config = dict(
    n_layer=16,
    d_model=64,
    n_head=2,
    n_kv_head=1,
    head_dim=32,
    d_mlp=128,
    vocab_size=8192,
    activation='swiglu',
    norm='rmsnorm',
    norm_place='pre',
    norm_eps=1e-05,
    positions='rope',
    rope_base=10000.0,
    rope_fraction=1.0,
    qk_norm=True,
    attn_scale=0.177,
    bias='none',
    tie_embeddings=False,
    parallel_block=False,
    init='normal',
    init_std_qkv=0.14,
    init_std_o=0.14,
    init_std_up=0.14,
    init_std_down=0.0,
    optimizer='adamw',
    lr=0.00613,
    beta1=0.9,
    beta2=0.98,
    weight_decay=0.072,
    lr_head=0.00847,
    grad_clip=1.0,
    warmup_steps=585,
    schedule='wsd',
    decay_fraction=1.0,
    decay_shape='linear',
    final_lr_fraction=0.0,
    batch_tokens=32768,
    seq_len=512,
    doc_mask=True,
    train_tokens=132300000,
    steps=4038,
    dataset='wikipedia_en',
)
Each number is 128 + 24 x the weight over its row's rms, rounded and kept within 0 to 255. Layers, rows and columns count from 0. Numbers have three digits each. The size before them is the row's rms in percent of the matrix's.

# layer 9 attention query, 64x64, rms 0.169, rows 0-63, columns 32-63
067:116069148175130119091118153155123133148149188146108091152091065127142156120149141127141116148140
114:101172133136119090157146116086147106129158118117136129155121119083164155140109135130072094142097
070:132082126083172158135122157132144128110170114080082125098153124152144133115121103128120147094135
083:126113120103136119089111112108105114114082115162156132140148163143127116121119109125163143111130
059:106155108120166165135129134145147132106118144174082141131137131130112141130142133147131167142134
063:147159098114151113118112118139140100077111132125157155112140143099168139123092135128161166101066
099:167126162128108107093151142110125146149096130098129149127141147139090101108151125123119122104162
105:149095147110139093083118138117143127128157154080116127147096159148108080136146151114124155141124
117:136114088098137097143148122132159174118075139141084142089116109146128157148102081133142104127146
115:108160140091096114135143130144122144108134109103174109148099114122122109117133141117133162151098
104:085106114146111156132087147141111116100082161138131105174129094177121131187143134103160155152124
109:131132116111154139138107100121081158172123167157057146153142122180110098124111117133120126148170
107:091126149147158108140110120128159130130089096154121127133089123110125145106079100150131096174105
105:134110110119095165106156132074112135165147087135133123139119116169111120142151105173101119107158
103:138137109142109116081177119141136154097120121184092142064134090130112121108144122124128106127115
115:157139144084078127117121087138153154108128104108150118096083118125186121096116126118119127144122
071:128136135165137128117119076105164141170140139145125142130141079156177113129131120109196154133155
076:127155107159099164127146128162133104099131160097122134120140096082112146144139165114131108134130
063:132103114126143102116153151108107172088102127127164106179149139123117131125139128082147113105070
073:114138129125132159117122086144120103153117114139153145080177133117128128128129118147109154155130
087:136153125112137122126113106129104144178190120118132123108130117097126127099114114127120111139155
066:105114143133151093163153146140109146121072102159144137132125143113129143149106086125129135126139
085:144122171100130118114108097137124097117135170117120122139159128073118123111127151122122124123112
088:114114096169107132184128096124142104117175118153124169115105170152161153157112106151132115166108
087:130138114144118109144146131100141146132120105111091122120114149132097155120138060132161170080136
100:081119079096161155142118145077132129167120136116106133165153119195150120101087114103137122094123
103:156123131110190163126125121127086089124116113082093147124163134173136102129160168113110117116107
169:131129145134134094131079123133126075115113104140151110137136133100157132113097177102060112116127
119:138123158159165190109161149082123134141146134126074125142141130118096126116152102146141131097138
105:066078124112117142141100123079122148143145131186140165138107197125127129135141119154126123147133
120:113170118124125096144107120157112100122138144138148120160123123092138143139108139116120096138108
106:101143114097156119129147160097147143156141136174109109144123118131111155115129098191145109129148
097:160127107173132102136100133132137122112109132164105148172113151115165100162111131099117095092139
139:075111148110107090159106149100111126154139112135156096135099140120164164107114104167102110161101
117:125172126123116080117127141130118136149095099144135148121135136130137134150103134143133102104155
113:145089139151176134102146097109121136134138149104106129132133099121143122112178113081169134160106
104:142164115151143127115156135127161166150094128117097138118103142119118117128135098146129114122137
088:136136080162099118133162130089113162123133091162135140124151110161145144121119118187138142110117
136:167145128104145170116156135113150137137107129135099120119116126131116101104161146119123155102128
084:174155113115160137120116099144162130102141157093135104114137124171127100185144148075127152133162
101:146120090139106117166189122161159173126113120138091133080136115149131158160112087144122127114148
095:095107134133113128106116134143132117128146095130171112125118136153112156166179145129099121158133
072:129147181145178115068143124118119124081127133115134166140147141140107168143135148160132116118112
092:119139131145104154079108086105118139156112122146099104118162135132138124150169106107143107099148
095:143154135152158097133131110135176111129146098165132135157099144131115144132105091120105093143111
099:114129159135123125072124100108150149129143121137106127163119100172120105185166146138169144118100
112:154119107159107155111151094119164128100105133121084152094120136135119100127141178138114134087116
092:107114107140135105150111121121176154103078140139133158098084125151173160135106172137144159176142
102:078108154139184114089130128157081154141109120168126124155145121134099132148144132117148166174194
116:105157115143134136130143158106152094123142096101151111086115147114123151143117131150075108105117
101:131132139129115121095174150111129164127126162150109129173121111142100126109175129140155152162161
102:118099135122142129140076094186106082115139112089143107092134104097139138104102148127130169104098
096:185122143114175175082149076138141165113129188144107142128127105103129121130157123102130161100143
108:126133142130168134137130144138147135168123162129092130146128143143116120102151080128103134160177
102:126128169126098127132092135131103076126145180120137108118142163124113082146132176120126128145117
099:079101111142179151131081107124111150118133101118140141135089146152150106074147162144111166173100
093:165154110129130129140190114153160161127129151124070143120188133161159132097100107140140144091129
115:170142105134116171162156134103145113144110142096119143129169129146126145124150139137166119073164
102:127133085096188129165121123142157128139122123141119111165144118081166114080070134102119108126154
096:098143116160134139178120091145115133107090159102154133137173134164120136153122154094132105142097
084:192128132163130156153121154110159128143104180129094148128141171136147127143109148110104144133110
084:117123124072127120153110103125133141178149114142134144160135111128096192138122108189121114189095
106:091153117122152094141129148123147103125135118138137119104138157135168122122110139123100079210126
087:110079131168153162089124156111152123086079149109138128134116130150115144101158155129122136070107
# layer 9 attention key, 32x64, rms 0.165, rows 0-31, columns 32-63
100:082131132108150117151093154145130111118172147124153084147112124118134112115117144108140097156143
088:139131126119186151111098112145152111156145100117163106158113154099128176078152143154124129093144
073:144109133159143097082145121143129108136150081160095138106154125077127183163094135119137078102129
100:141149081112167092134192140135117107120123103122133152164133103138134144097081088112112129175140
096:131116101193132136188169100141145166103125138168087144130117150124139134162084132107136146131121
096:132121116191098114139123137108124169154125171158075174127125165114110132157094141142172141145125
064:105149122117102129141074124160117151130145157099173113149159142118145152143157109106152183125134
090:185116134153106107129122185165086149107140129136128135116114117134102120145144145082131130077092
121:139119131162150131188166126138154192120076131155103160134111154124120132146102086139132132124130
101:142117133126145110098123113132132107122124149106197077131138111119122143123152139109106144168138
117:163103105165085112118126081141099125113171150128094145148129098124121141172118143104103091150126
089:131121143141158133108073125094092113154104150124128133160132118149081108139146114119176131120138
128:110106130128136125148073120109154097129122164154138099136133114095154126128119153134127127186150
108:093087165140157127106132114130136121119118092121121069116137128134123160140114122149132129141157
105:131128164141130150088119145144163127119104148127144107145132145079114121098140146100096121149140
124:114145149099124105132098121141120148117153163127162122106104157129120143104082156150117121133139
104:142103152164127118149118125109162112100164156132133128102096179089140111166108141117123096141140
075:100118140112141123128105086149128096130142100168184112151136105096148150103152119119161149117133
092:098154104158138096149158152160120144152119134184104150132125183147113138154072108158152139129098
087:103133129090156112116129126114102112092116079101192092120154090132145136109177129135133173115125
087:125105104124149096157139135127152105156169121111135124123098162125158138099066113148113134145133
092:150139124139116122122157092115142132126111092170147161138100159097133099110090127153143118135163
090:130143130083136122110089110150087090113150080111181101122152088151106129110138132116114138090117
105:114129143114147167070115080126143156119148130113101128123134089162107123131164144152125122103121
096:126132106109128116129172084145150119166120149148159088113156113122191159109145073142140179138140
113:135105110121126131152155133110147121143145121155102145102096141168124139131125139093152128094124
101:150127113124134085098124150094143118112113127117096129119134169145105142128153140168108103103137
097:134119159115119136154099117154074110089104118134098141163122149117122120127123170109129165099079
112:166118184121153158085124189091112128120130129127101147132124130162119108123138136139128122124131
101:075081118121132129132137122106119086186113122110125088139115113133102121101135111162086128137115
122:103144141115140096129079126114106121128131109125149106139145157094135181113140133145137157182147
091:128149144110113165132071111109166114103159132131130107158170121162153129128156109128128131161121
# layer 9 attention value, 32x64, rms 0.14, rows 0-31, columns 32-63
111:077163132134112090109113117094165109157109107093139177124089117164128102175138109128126130105101
106:093127142103181153093133142134132117171109113113130124128183148130127119162102117121168112131143
079:119138135107159135107147133120131128087154094129116138147149115135120137116122138129134147131110
105:158124140123103101139135117110167122127136143127128154146099162141123110196147117144119123125131
103:142123098128124122108132116131149112117163142142108113097149115142164111084107180088125113145121
095:137136088113135149129109185071126118128155095147151137142125103106135116143143131091115147121080
106:105139151146111162093131107103148126141139117147138107135098160181084123167114148163081119119099
098:122154126134097106107149160116155092111161188115124155127080083125113103133118116147140142093143
095:128111110135168157135114086166121137102107112140105172125147130122129171116157106066126133104127
107:154120090132134150127139117177112163178111147159131123128123150137174156120134141160139129148094
098:143151130143051144114145124097138151110123146157139124118146160102127145143161104152139128165135
096:133163138123121158143117096118126123111125135092142145136135108120119095148133131106157117151177
091:166102116111107120163181144083118109133117123124121132089165099093138106131114136104105158094108
109:124137119138120078135124095108154133142148165123109094132179112121105155150174168112197119118156
103:073129107110113112128117144120160153134119136149145102113107109142148111168121152134128151145179
106:124124135117136171126136151155126106176113126117124140170160101095117152131149089158112110105145
098:143107171145133109134137115091112184155105104134127145156157150110109103113125131132097144114106
094:137110144077110131123120136100109112143093119140106162125104077101118142165138138111137135128180
110:149126135137152124130165138082137087113154124121147100120087136131096109097134127129136096129110
098:092163117133106107096140162134111116123161134185128119153164113130108072172096172121097134135156
098:143130135121094140109149167156079107090096125129148145101059138119118137160106143122136112086108
078:139090139116154121145118135163107100132144131128157183134131094130100125133126099149153097109117
089:115165136129112142159122100130126123145160115152118110154134130051115098082160114112135147098107
098:102089126122162135121122154142161148125106111103116140128071115102134132115101133080076175139169
106:151118131087122081118135145100131091171123152184103123128115106155163099136145166127149119143116
108:137166155071132132121124106103113100117100116105102121168160126107133153162133136131147149134147
087:097115070159119094164139080143144129170096113094125120101137105148177100116152142127116165104145
106:133106098074092105103136122085126147100086132112142117124132161114151129169151116114112130146148
109:156126109098097131149134109133133147150118154170143102136176067152153102119165115102154120141098
099:075156085124127128117137121149119122122094088129125144144126151144086124084139159161090074124113
109:118118148103132126139133112147119138126120136134144124101144130137139102120136126089161138137089
095:130118135080101113128102141153160099114096175127136138109122120160098087153091100148131099082143
# layer 9 attention output (transposed), 64x64, rms 0.146, rows 0-63, columns 32-63
100:154120092126175146105154113128107125117118119179147122132165138060134174092153116100131103115110
089:102150159161119143116132101135182103097122182093103150179120156121150129135106109123105168156125
102:087145118116119111148142131147142138083146157140097135106116158130172117165132083135132123154118
099:140140105126118161138142116169148128102116091106115139147164144104115184136123095109133108136144
100:131142136124129127191139111155138136100135114110134086153120118164147132181171124131138116145135
096:119170131098117158123140101159137113161127107124105114124122098149110137122091098102161105150130
096:160140107126155141130112167122099147148156145159122129136147102101154195132140090129116153107134
089:121146117183124169108113078131168132114118150144146114132148106054114168118112134158134124121132
094:096133087093134107115155125144057138127147119133126134113156096107128110165150119147128103113115
095:140143122140143097151156114159183087095133137126149153152137142090064121130107139144118157138107
087:142143148126155149110160166173117103104120079110119115135146098101099099084081137156125127109107
099:092122123121126112103119111164165095121127134109080122121100114120142141140087145104135111117102
075:106165153126144158130123134170100121118098123168122161129125132137116172104138115151142127135111
092:161107142118170152091087185151085128098102123122160120092120098062122156119112135140128117129104
090:177158154137133133117118126144146112145093115124166129129171113122150148160069121124163146107121
096:096105112142172119162072156072143134159106145091135133136095114134138143126134150151146133153136
093:115139099117123110137119138113170128113120163140092122131136124127132152087122107128086137186133
094:096156110114183103134090131111123120122089132131104096137145122182104117097107099124164137108138
096:115136144147123125094113118145103126144092113150097181113140132146150120131138139133154113159147
082:151119159100122114151110097105186143107097128128148106115101113140141135158128092136154132091148
106:085123083122121128096138121132111140108159147174141129117150101203097107118076117107095138135112
094:109119090137097118130154124114119156155112136117138158144155138098123119132127130096121123131074
087:102071135141089123130168117156162112159149114130162164156097123153153144167114125111127124144135
095:098154164097153120118124146100155145104154146082115118091130149174117098131142143149162112110136
105:130117145143124166112112142152134111091128131135171100095129139091122157108068115126123122108097
087:144138099135121140108119115106128105098119159130093136118117099116143100136147144113123127153102
098:139091172066134087141132131150104138129157149102115126109159129135092137140117171139161121130122
088:170170102149153150124139165145109116124133110185117116103123100101125140116112112153138052121112
092:158124140150107126128120138127157129086101098125164151132085135155059171129110132143086134132097
099:165110163118139111110161146122120137137165134081119157090096122113130133166154112162152135117135
105:118112115117115148110099072103099136113163095155097120110163100111112156101127132143103128149146
088:151137132160144151124127112088112127124188159108134115112193148095155124117124125152129159123125
113:121146119129109106163149133182142178112129112095117154165140142136121101155121099088108135123129
114:124104090104119131102125136146075116124091066124126112138134109102125165149106130141133096096131
092:195153124178115131095112131185103133118138116177164128135131113102139128122145118163121149135119
092:134159186091106139119134169152182148143159151107135108152081140156130118180117159155155126143138
110:094160153113148171120139145121133090144100162098141136103092096105132121119107099123085148142104
117:159103152111096108124091142118147140077152083141168150145154141170147145135153126112162129104108
119:095148130143071151155102125125117114110105115140118133148139143169104099126127102114122133180129
093:111101161121119104124163137134144121123125126136153102151165114134132097160130119141117129111094
102:147089115072102131154139116091128101136114145091135157116116099155126127093125146161098117177125
104:100098127132124158125141088136133125144135156111143068088141135133097119100138147144103114154120
108:113191153127126138138186173155129078120123132134150164136116141129172140128111164175085129170126
106:139177122118150126132060163098098187138139142155111132151141113136094101149082146119109134092140
094:106110153114112135122164120134144128145096138152137121124125134072147165134068134103149091109154
101:122120108118102125139121169128131089122112102124054106110097121140093122121133110140117119139113
104:109159115159118135104112124129178115098195119137141121126161127121088110115117161139092105158150
119:181136111116105138123136088153123091105101111125130119168160155134147122130121118109131121098122
096:121134097134121078141109112120145141123104088092172130142138146160140126149170157096143138134138
105:175149139124159154109124168136138155113134087111144146155099115166128106147143138104146133089146
103:142106101167117118132161151161077116084182177134141108111154105118129116130127132158142162121120
109:088128147125130135121135165126104159103147093165109143165135126116124153138152123144096152179125
110:171109127149183140101141112142145115130108136153159126159131154109155133145145132129139136149119
093:160151110139132130123151165124153176160121138106113105115110135125125121126108141118185094130157
100:147133134104149130080101129096121144130123106151128146120131140065125096122151105118155078131107
109:149113133129163122153119143130127176145079137130143129157125094140145138127124120124142172094133
106:085122119105117115166151135147131161086148076136132103097114097124110111155113117134128102109110
118:155159142095158151119141144129178091141127101131126133159107154170139129141091136122156113084138
096:086119101119115124136156126132132125140108107112095142112089115114090131118136081119090114170143
099:144123145133107155125151134135173157124161096113136119155103137123164138105126122122127109148115
095:114087131112127140123124121113107175145151072123074144097124128131147121123152140098121124117134
103:136111123139089155121144102114151140078114104149124107126131187155114130104119132096152089117126
107:111137150117124152156110135136139121139114155108188118077115127162136123123123147138112138146128
119:110166149156127152154158147155139144169129136101155122168125109145121148172085108117134106078115
# layer 9 MLP gate, 128x64, rms 0.174, rows 0-72, columns 32-63
099:100146146115130119119146078123133153105089101108141139128146109146165108127138099148183119089136
112:145140094063135118137155177135154154143114151149127130152134130142124149110091117170117102115116
108:114145132124140084127178153122130124105108154156163157122170118117130149128146123160128083107150
104:119129116145133122154130148122087150143156170134099174138144118137162126124122109135170141157114
101:110110135153148107122151113165130127121124127125111117135123135141173121097140145113115122152132
095:141153125139167145133157145199132125129142151138134127144109105154148142161124128090180148156160
107:150170059121163141161136116153150140164122122146139092125105125142192138128123112111127120139128
108:150146127129099074155129148136145110166104133172120160122183065117140122136119123118117160151104
095:118147115109093102139147128142165145106145140125126126124158089114127102143134150167148162140110
119:130094109180164130129137125136118153143129123106110160145110112118127149167066078116124124078132
093:156107140147101109096164102105111132125151156156125104084129200166094130131103174105106110161158
117:133122099138098121140151112154156124132125094122117150109078124127096181137103099149128156154116
119:093093113123113129141152131135128143158109099120072125152149108188124147129113127111149122128141
102:165102151127128143108126134144143138153170128100094119130133168182118169103137124142186121119147
097:125123105122130099145143120106117189154147094133140170110102114157124091132116118157112106080117
102:155161135150128127095155118131136090104159071103096162128120135158123109115122104139131130176093
109:139115162095083125145121165130135175066093111127060129126128105123147122120110131131127106118133
102:144158135100123099149157069158136151130087126135095147073120128119142098136142132105170094093139
093:115162117166123090122159146086153149119121093160155151068155123120107125123128089158126137108177
101:115133094119154129113158118135091138145134136131115109088143109138162184120132162162139104128067
089:155148125097122135094134106103083143103132112102106123122139111133153084131155131115111123106074
100:098109118113150178136155115131154154101107138083110137107152118154122109110136156138134133107159
088:178135107158162161107114122175135145136152150073107161119114099108113180114135104146129126122116
109:132087129137116105153141113168131133140108157147082109125137135152102184139089142135138145123169
106:117155143167154153130141155139129088136096119159095153101139127126126129137138174166157123084127
099:128145137132143130132129147142087154097096167144132126132117092123142146165097102110106106130114
093:154147123094179148134147108139098096157120084127152123119158158136118131149131119129112173093135
093:153119155157183157124133124159176145123114193133091092103132162100122148122113157105132159115163
097:153120124177087106129148140143162133168089116180139134120116111158134181151132109168179138109108
085:108120078131171152160119121135125158107163107087107150084171177126092117084119151138126118157116
106:109120128179191134146129162096095134152092143144086146118120157136134118152142155125163138124089
094:125119099109147120139173166165148106146124109146165126121143120134136144145127123120139137127133
106:120143106138148103144138159174123117101136200093139121121089109144112157144070122157117147115139
097:129137132118169135113129125116117142124127108087094120133168127120150139080124123175137123109109
106:127148082145152125152131121115156139143111157153118109166080108080141122083143148127159123106136
102:156117108176115129143153140160152119106099151120089137130121114103122147159109148179167179154165
111:161150109133112151122173138110120144127108127154133148105150102131134148169106076135130112071139
108:186167095135134132160183110103135121088101145093144125130141094111110134092121092137124137113117
097:142118111126123130180106146124153112167094123146094142111154123132141115108147141100157121093153
103:150160141135106131127120193129131106184079142138136151109140146114130110144113098117106114084164
085:114101130127110142119126073127178131154125153107098121107115141148148129093097112151156091187133
109:154147107147090119134150178118145138106105125118129158121166148153136142118101156170135098149133
117:121166124164157122144152158137123119091090130122114100142172159080109135115144116136141122135133
088:114098074117141150115127121098110090177113133120131092108099102160105130118122149102123153113145
097:135135118133096122158122176091130141170107123154093162108147132119155110109127109139171144126112
087:145114169142114150130095108108110152130138155128086131157104109164130112155132119090115128109135
101:156163129133142110139099136127133133138083096128131123141086143127126175134133120164116130091133
104:122123163119141149117140138153146148128130084097137136109133117122062125129151106112130149124150
101:173098139131146147138141145196131147126139139110131160107170073194105123104093145115117152098107
109:150119107127128117138139142135156136137111115147114111130126127145155174098127158169172135180118
089:136139157094160095114128126156140114136121132111124170152137126101118130139106121157138104098129
100:145140130124141138139161142127125118128122084089077152146096114160103115086106116140142111094134
088:148114100107125134129143103141131166092106121077116148158124125095180112133178120121111135098154
098:150149141085169101129167131127116143136154138158150168117110089137112129114129083190123147173130
092:126164136135166140175133145120084147148161125157097077113123139097168127195114117163160117125140
109:129106119127099130120150172151156116118083133114139157081108102156144151094142103133107088107110
095:127135112147085139143173100119151128126154099093141139102101145113109115169109123135109171098139
106:135101090156094134151159127108149181146123106104077106141139117146134154137141116128129140087153
097:115161112150140150080133142142174105154122091172143149157106097121125082134115100134139166108134
105:148130087113109076118111142132122156128084078117104172122131143144133140154114108115131169134090
098:128160126139123132142128171145092150101131133165079176139131121135096114171142148113177178140103
094:167102129148120159148135152123116169130117123134063122123111125145079168129152135073118149095118
093:118105145116123099162167138174136158165147115147120126120125127166141101167115119173139100140173
107:140154134106115104115170126151138102114124076088140165106078127130066101096122096136166126078115
100:147161120119147158096115150172138131141135144149151128110144101163131148141103159152159103095130
089:137110104122078103134127132104153196101070098162134154160126115118119142140180125155123130083113
108:122108121095132126136161137139126093151114085157119161104097108106133130081137131150107140152120
099:117120136140125142119121124136132150163103084154132117102174132178154151170149116148116109098159
095:185095112100165150103123093086123116131128108119123133163117119095111145159165153121138075129156
112:136123123095069120148157119114127143172118136123053125161110122144172160118111120105187118161171
089:141099098169116077150162164115144120150130099109148139104150082123148165135103123103111109134104
075:089091120111124102150084127119177125158119116127137143097087123123133091128101157102168132150155
095:159140124086140153126136118129138142162118176170115169159136100102134135125109134165118118153127
# layer 9 MLP up, 128x64, rms 0.164, rows 0-72, columns 32-63
103:140101144147129176122144052150101117172097140110151127141121160141101113150104058123132118096138
105:092142055168154115120149147151114158097117119127127147140088126118137183144105140143104112161095
100:149128128121099117156133157127120124103104127103122150129137129097198117162164128143085119103138
100:121166128138099096165098184154166111121133108131147115098122157186146127206134119083114160116116
105:180135145079145165108143056120139143131150124089118131143113121092125124099121141157112130153128
098:125147123173090121154137149124156092097119160108135120130141120128132146091125125137164117105135
092:143089105143089117128133175130114129152140159147147139110106142139120129152132110107088169085146
103:150131099127145139110100125149104115147161128110095110111120134109146108143164143127118127134119
093:104152080126134132151123135122158135079142141145124161107100091152135147131145119122113115140141
110:128117150117141110173093163165132122102162090182160121118119096145122141144132094158119180123126
089:109116140149145122108117167110110121129119143171140141131116126104100144162096171149129051126143
109:155118114123142115118110111140155087145123111088154114141128152111127148169122123142146116097115
115:119132100128096145152120087099127145147132120101142128126121132130129160119112139133113120072145
100:127112121114113104133155142088111084104161135098118132146161148125091153101131120131149067089158
091:141150160106072135119139137120104114092086170098132132137122162106130166118140166150137126119140
093:130093132130143104133099118135168076093130153150112104124134119131137119095156156092123111135147
106:151172136131157159121093142145125098122120104095138124170124139124108136129106123177137116066139
095:147094107095115070110110149125131114125123105126140111170113138106139132140070142138133130128128
096:149170133150142111164134118149082104121121095104153159137086152186145106151131074089097126097114
105:112105155155120134100130136127149128177166099162122115133125134150102115141134154121137136133142
102:140095142161141135110145118104082171133152085100134135137082120142145125127137088120093123108078
101:120130133144148109143116160140106134125165074150089105174137072146149143121158136155105147124158
092:103139135102138150156102162131140100124165144132123104150096123089138093111154144116140126075118
095:146143089112115048126134110181111092132125132124139108132110116114146133122130130137138100160170
100:183112159075102122075102131130141142134122129120125122165074121135133147140106112139129095139142
093:135106137076140164116113126135138098105128153123104107149118133176154153141163162118109122146142
098:085144113104170132149131139122136142149144170141138098136057094148105100128150129078167120160159
093:101157114128139149144122148118064124168106144133141170116176154156096134134136104143118114131107
097:154129090128092134123133185122111119173132137130122148138136127173107173140171121125158140129098
092:159160147146115122106117125077092123159150164153091101132101129085129151108104123122100195095137
095:184144139100105093141121120137173109120124149122138134147145097078144100099123134108111154105070
097:123122126142106143090096180124109154099124119137112120118071176179136138154097110132156140163130
087:129095140093144120159154113129094167106118118121145146102114103093080147059100110119170126101105
109:155122131150136142143174088058145132139129131073114088126100135118118148082136140146148082116146
107:111162107138098126120143106148109106128160095101150092101109181118096102118114144130096146102147
103:146087160108106148119119132132124115154109151103147107124119142164136131148129139131184120123176
102:166163127111065110135153123117136103125116115133149167096191122092125106156092135141155132150092
098:137171124157148117136077142154176149134152159105141139114157116135145093143122130128120133169138
094:124149155124095108142117151121143112118112112068114162124086099114124102124154097143101143144127
099:136093118147147141132144127142127122159128136089139139118179141120102109080110108147132107148133
099:191108113140124160120143134124083130120159134111137135172152127114141175120106116123109114190135
105:118134123137135125067110142151100183088109128143126182155107109146136086127164102145168126115154
096:137134110129136114122106137161152087105161151104132153091111145148087155143103100144110133125152
108:096104148115140063112141136108129110099127124110126142165114123111077128125098155135101113108123
102:084123169120124083139153093124154157131107109125121120120110116120185141098149091126114144134161
092:104150118132124147108122134117149167170157123113160105171115108181124120119122099147152144153068
097:107079146169139144126156150191111143110101125096105114131109110158125137113101131098107090138151
105:137115150111090151114110120117112140152140118142120164096139168176141101130122125122094100132110
106:098087148153155105127137136166138128146150105114114102118130113112126135149138096115199114164121
105:149098148142097082120136154122130115100168094162132123105099126136152112080146154134150157111140
092:140115160076124150143113117072125114138144136111116078127131123154125118098143134100085117070118
108:141189161149133099127111154114130157149179105145141104146129125123156123188153110125166175118152
106:123141134106160097139115102160072143111126125129111130105119164138137117120101094147143080135130
104:144156089097154134103105156124091119113117149186141148107133121115130123117119142137091101173129
097:184147159117116120112150129121140121160130084122141128114104125146128154144139134150139141125176
115:140107132095104138148129104136146141094091091136171075125143109134145114112122124148127052121157
107:141124118156153143144146142139132081111152110126180149157124116150139096121127124074096152135125
099:166142121166129173100108133093111128081128126192151128126127167114094114153142122119140094167083
092:149160136116162102125180107150136103109147115134125108120153122141140128123127121119113164163123
101:129157125101094122154118150123129157132107080159098145156125161158155111126111112139193146105118
098:162168128117117153089140126140133145099116150131137152140142132152172104147147129132176085133112
102:110133131106152100105146099160139115108137077167179115119138103110146094082147136105115151129133
099:154104129138184108160117105114087152107086145133091122156126173093101139127116131114095134165083
103:140099123143113106135105125138137120118153126126157158086113120156138106162133133152096159107157
091:126130072152098109133115154145161123146157126166150116084068130137133149136154134134109134138129
094:124145085089144093149110135128132128161152135149174135091139131145140133131140095136125125158096
092:099105155157143122135167112116150171139138126155144151136146125163092130145150115168118105144137
098:143141101155128163140138134133094144145103122138118140115155157107138148133153141187130115126154
089:074151163143133126153132138119111123119098116097161084134151116133164107163115097155109139133113
117:117102148131107137126116155082129163102170100142109147137129122123092121110167170150143124121114
104:153145163100113099160130119093115148122118058112146100145165104141173099134175141098108110136089
089:128154136143103144068159109111102119110122130123125159066156101109110152110161125107108092163118
091:134143142159130111130100127139130161158130121111101078133082149157124127130092101084098128165137
# layer 9 MLP down (transposed), 128x64, rms 0.112, rows 0-72, columns 32-63
100:159150127099177107153097123098123133132138121152122124133158179108154149128118139108126158143128
098:180135173121141126123058093120161102130120101086138108140137124135126119151149176118122170112120
098:136094134129173165133104136111107154143142125093126136083072173135136141146126105099121106141118
109:125119149120156092154094106147148127115124110096136085092144123095138123135138134109169081123135
105:160154152159141130118135100148160137166123121154136113149123151123094119097142139157105131107052
097:138161107129138127112109112115158141137132130150088116119116115130099122133121110099117101155130
101:171094161117159149132110097126110107125138115107099112162111151138081151169163074141114128147112
091:109127142129119156067116125144110144122139140121096109156065125113129127093138120117148176115127
099:164074124136113140129122152136140135115101136158110104084135147159131107145142127139154101115131
112:113108088145169096149139168126126120103161116119164168108107148109128078129123112109120136099153
091:108126187113118127150126145085111140131081127135132156116183086134132192146094130145104125152094
104:131114133129138166140146130081091141134141109157116111183156136135146132064113148147172091112149
110:162084126120099116122118125098142127116120144117112093113173137097144129079139132156107106123133
099:136154122168128081143075118076119115139136142116147194133138145109153155166120124144134143134141
093:160130154132111131112051127124159130138141158114163150163145136100137153170157130136138110164121
101:117132173171143127092195136141156079125149063112096121085124130120161152134124104140165132114116
102:127131122121129128155112151162127111140141121109112086133129100135134142091161101069102153144099
100:107144121151133090155162089109126142138148140107157089102140134074149147114166128089125135135121
107:154139153113183119156105117174108142087117165097109156118117133142135113109100066112147118134108
098:107154128143115143154130171150121144125166111144090132094134106134141091106123115126125115087149
097:149110110140118086135103140119111142088118157096139111106152125092156121133158153122182135136149
102:107104112111123097148186134137132097178106173125139147139069070122100132109144134131123149097145
099:130120129093092109150192103115146125101107157112141134124131135165141135163135140180140120133090
098:143116168114096158151105097097115124128118129113163114080160124155115074136130134120109141118140
104:130130115167149164139132137130072121123147148149122147098175176116145133099184129140115158161159
105:152127148140104127156085117156090125119133151116138113128137120152127188144108168117125124088116
093:166142084134065116116154112089089153105113103099142130148182125140134132104111145135100081117092
090:110125141109144120116204140165129133147108108113119119117134065121142175127102135160105140111106
096:115157135120148114150084143107073105138136109139120132150134096134133115139166124114120134151181
093:074122105121103116135093172147160075147107099173131120092133161112136148109179128132153133124096
106:083123155189150134158105144066107111101140133151115126098131110142099114133158125113172144131122
101:188162124108089148118135144144125161120142097081135123150129138113211107125121128151140146169092
093:112127138153143148135158111085125149117165144141159126069087172128092117122117145145151148080135
100:128131111137105128114067138088113148117136107176131116126127117139148077104159119148169092144143
096:092131130116143091130159118136190137120119110145118136161143113137143163115114147165150113141106
106:128105169147091134083141122175144131157112136134151102131104122131133085113111108136150108134145
098:125146113137182148127150096123128163122128138128108155147160121155142120125160130162103121106176
098:152163127124169122167170138104124105092148144129121151137153109153094153104111062174141074135156
093:128139105121154130092152128162122167136116072150130104125153153119124168101134133115136092147121
095:146123098150125103147205164132164060144117137132174140096156122070125103101105121118143146116128
094:208146156153161171109126117152138141168132121113106160102167157113124112104141136112162099180147
109:164118126072142121115090102102137127105154148120148104132127088124141106124150079106135135105168
097:102150117164156122115145114121142114136099120107151060142131127118100135133083136100103117115132
097:151088072117151145132177106143086154119114115153130090142125143165150139104153141112097126122094
099:151127099101105076153174153096128124161120102143113160167110116146133127123100158133149093124153
086:135152097169140143109097117154100130081114165111136142154064137128126153138133140119148143126148
094:121146120132127128096173113109148111165137107108125121158091171116139134139090087091169159138077
098:143120136118127091153134149102146121092109190126138126136123105094143160117139078075186132117139
113:167093143104118112152146119148108110094128149089113082122127111103101094123148094148091102105203
103:109088152090126154129112114114103179097122127118141085120107209153112138120130170192092150148147
096:144175140101150097131116150129136149136159152122130100139098133133140129133144192137116114082103
100:108143120161131176109141113121103128135126130160131105087134167118127109110145176093164119140148
106:174139087109105126149128139144165115164140140082115131133145093098088121111131103114105134113127
103:141124151123126164124167163092103135148135151123174145201088139129136095121129118105115117121070
102:148151119115101155098163127119145166151138110099140167136131093131132109050136124108115133153158
106:129107132136143140163104148123125128158102128138137120112140138123144065146159118096143086100082
092:100108163159117172084168117112154143119147105099139132127123144146094101130178166132131122129149
093:115156102167145147115128146141148107123146133156137130179111112105155131111118146094157130146095
099:125159145127123155145087159099127132155123102104140149174124120107143125150137097093110126133170
088:102112110127124118121112104114156107107123154114149086110096135131139134119174128122074137171159
094:098126114102138117123163136133127115150139099150117122101147115109173111112139105115073140188121
103:152113131143098133132167128168111120110152133122123153121163112146127149116164127130097130105127
088:113131110113152172122147108112091108094113145141181140126083136127157118102137137161103119125125
101:158114128102113141112120148105151123159161150128135157161165139113135121123096086133157121160167
094:123070137105121111127159179094121194152132166119126165156149139094165118118116121117159140159132
097:134138184095132127109122144157146090102090132079129128102130147119107078148119168122166103108086
103:134128127137138106121077090181133138119127133108158137145111159141127102140112121115111130112114
107:140124141128159155117080120123139137159121116126096126147148120111129115112138166098091113168151
087:156116102105127136113142108167143161138073126136086088084130101130135134098107098101129143087132
119:093149140116099152130086115120192171123123145134111138102095130096108087107125161146155110134127
100:096108153157158115129147138119161150089167129124161132128188113133134125139189148103151134128119
095:088131147112106160150230120159143165123136125139097149101129150111129140128114161123136106119127
092:153161165155117141100160117169131122109126119135107100132131112115114128132166131118076177162085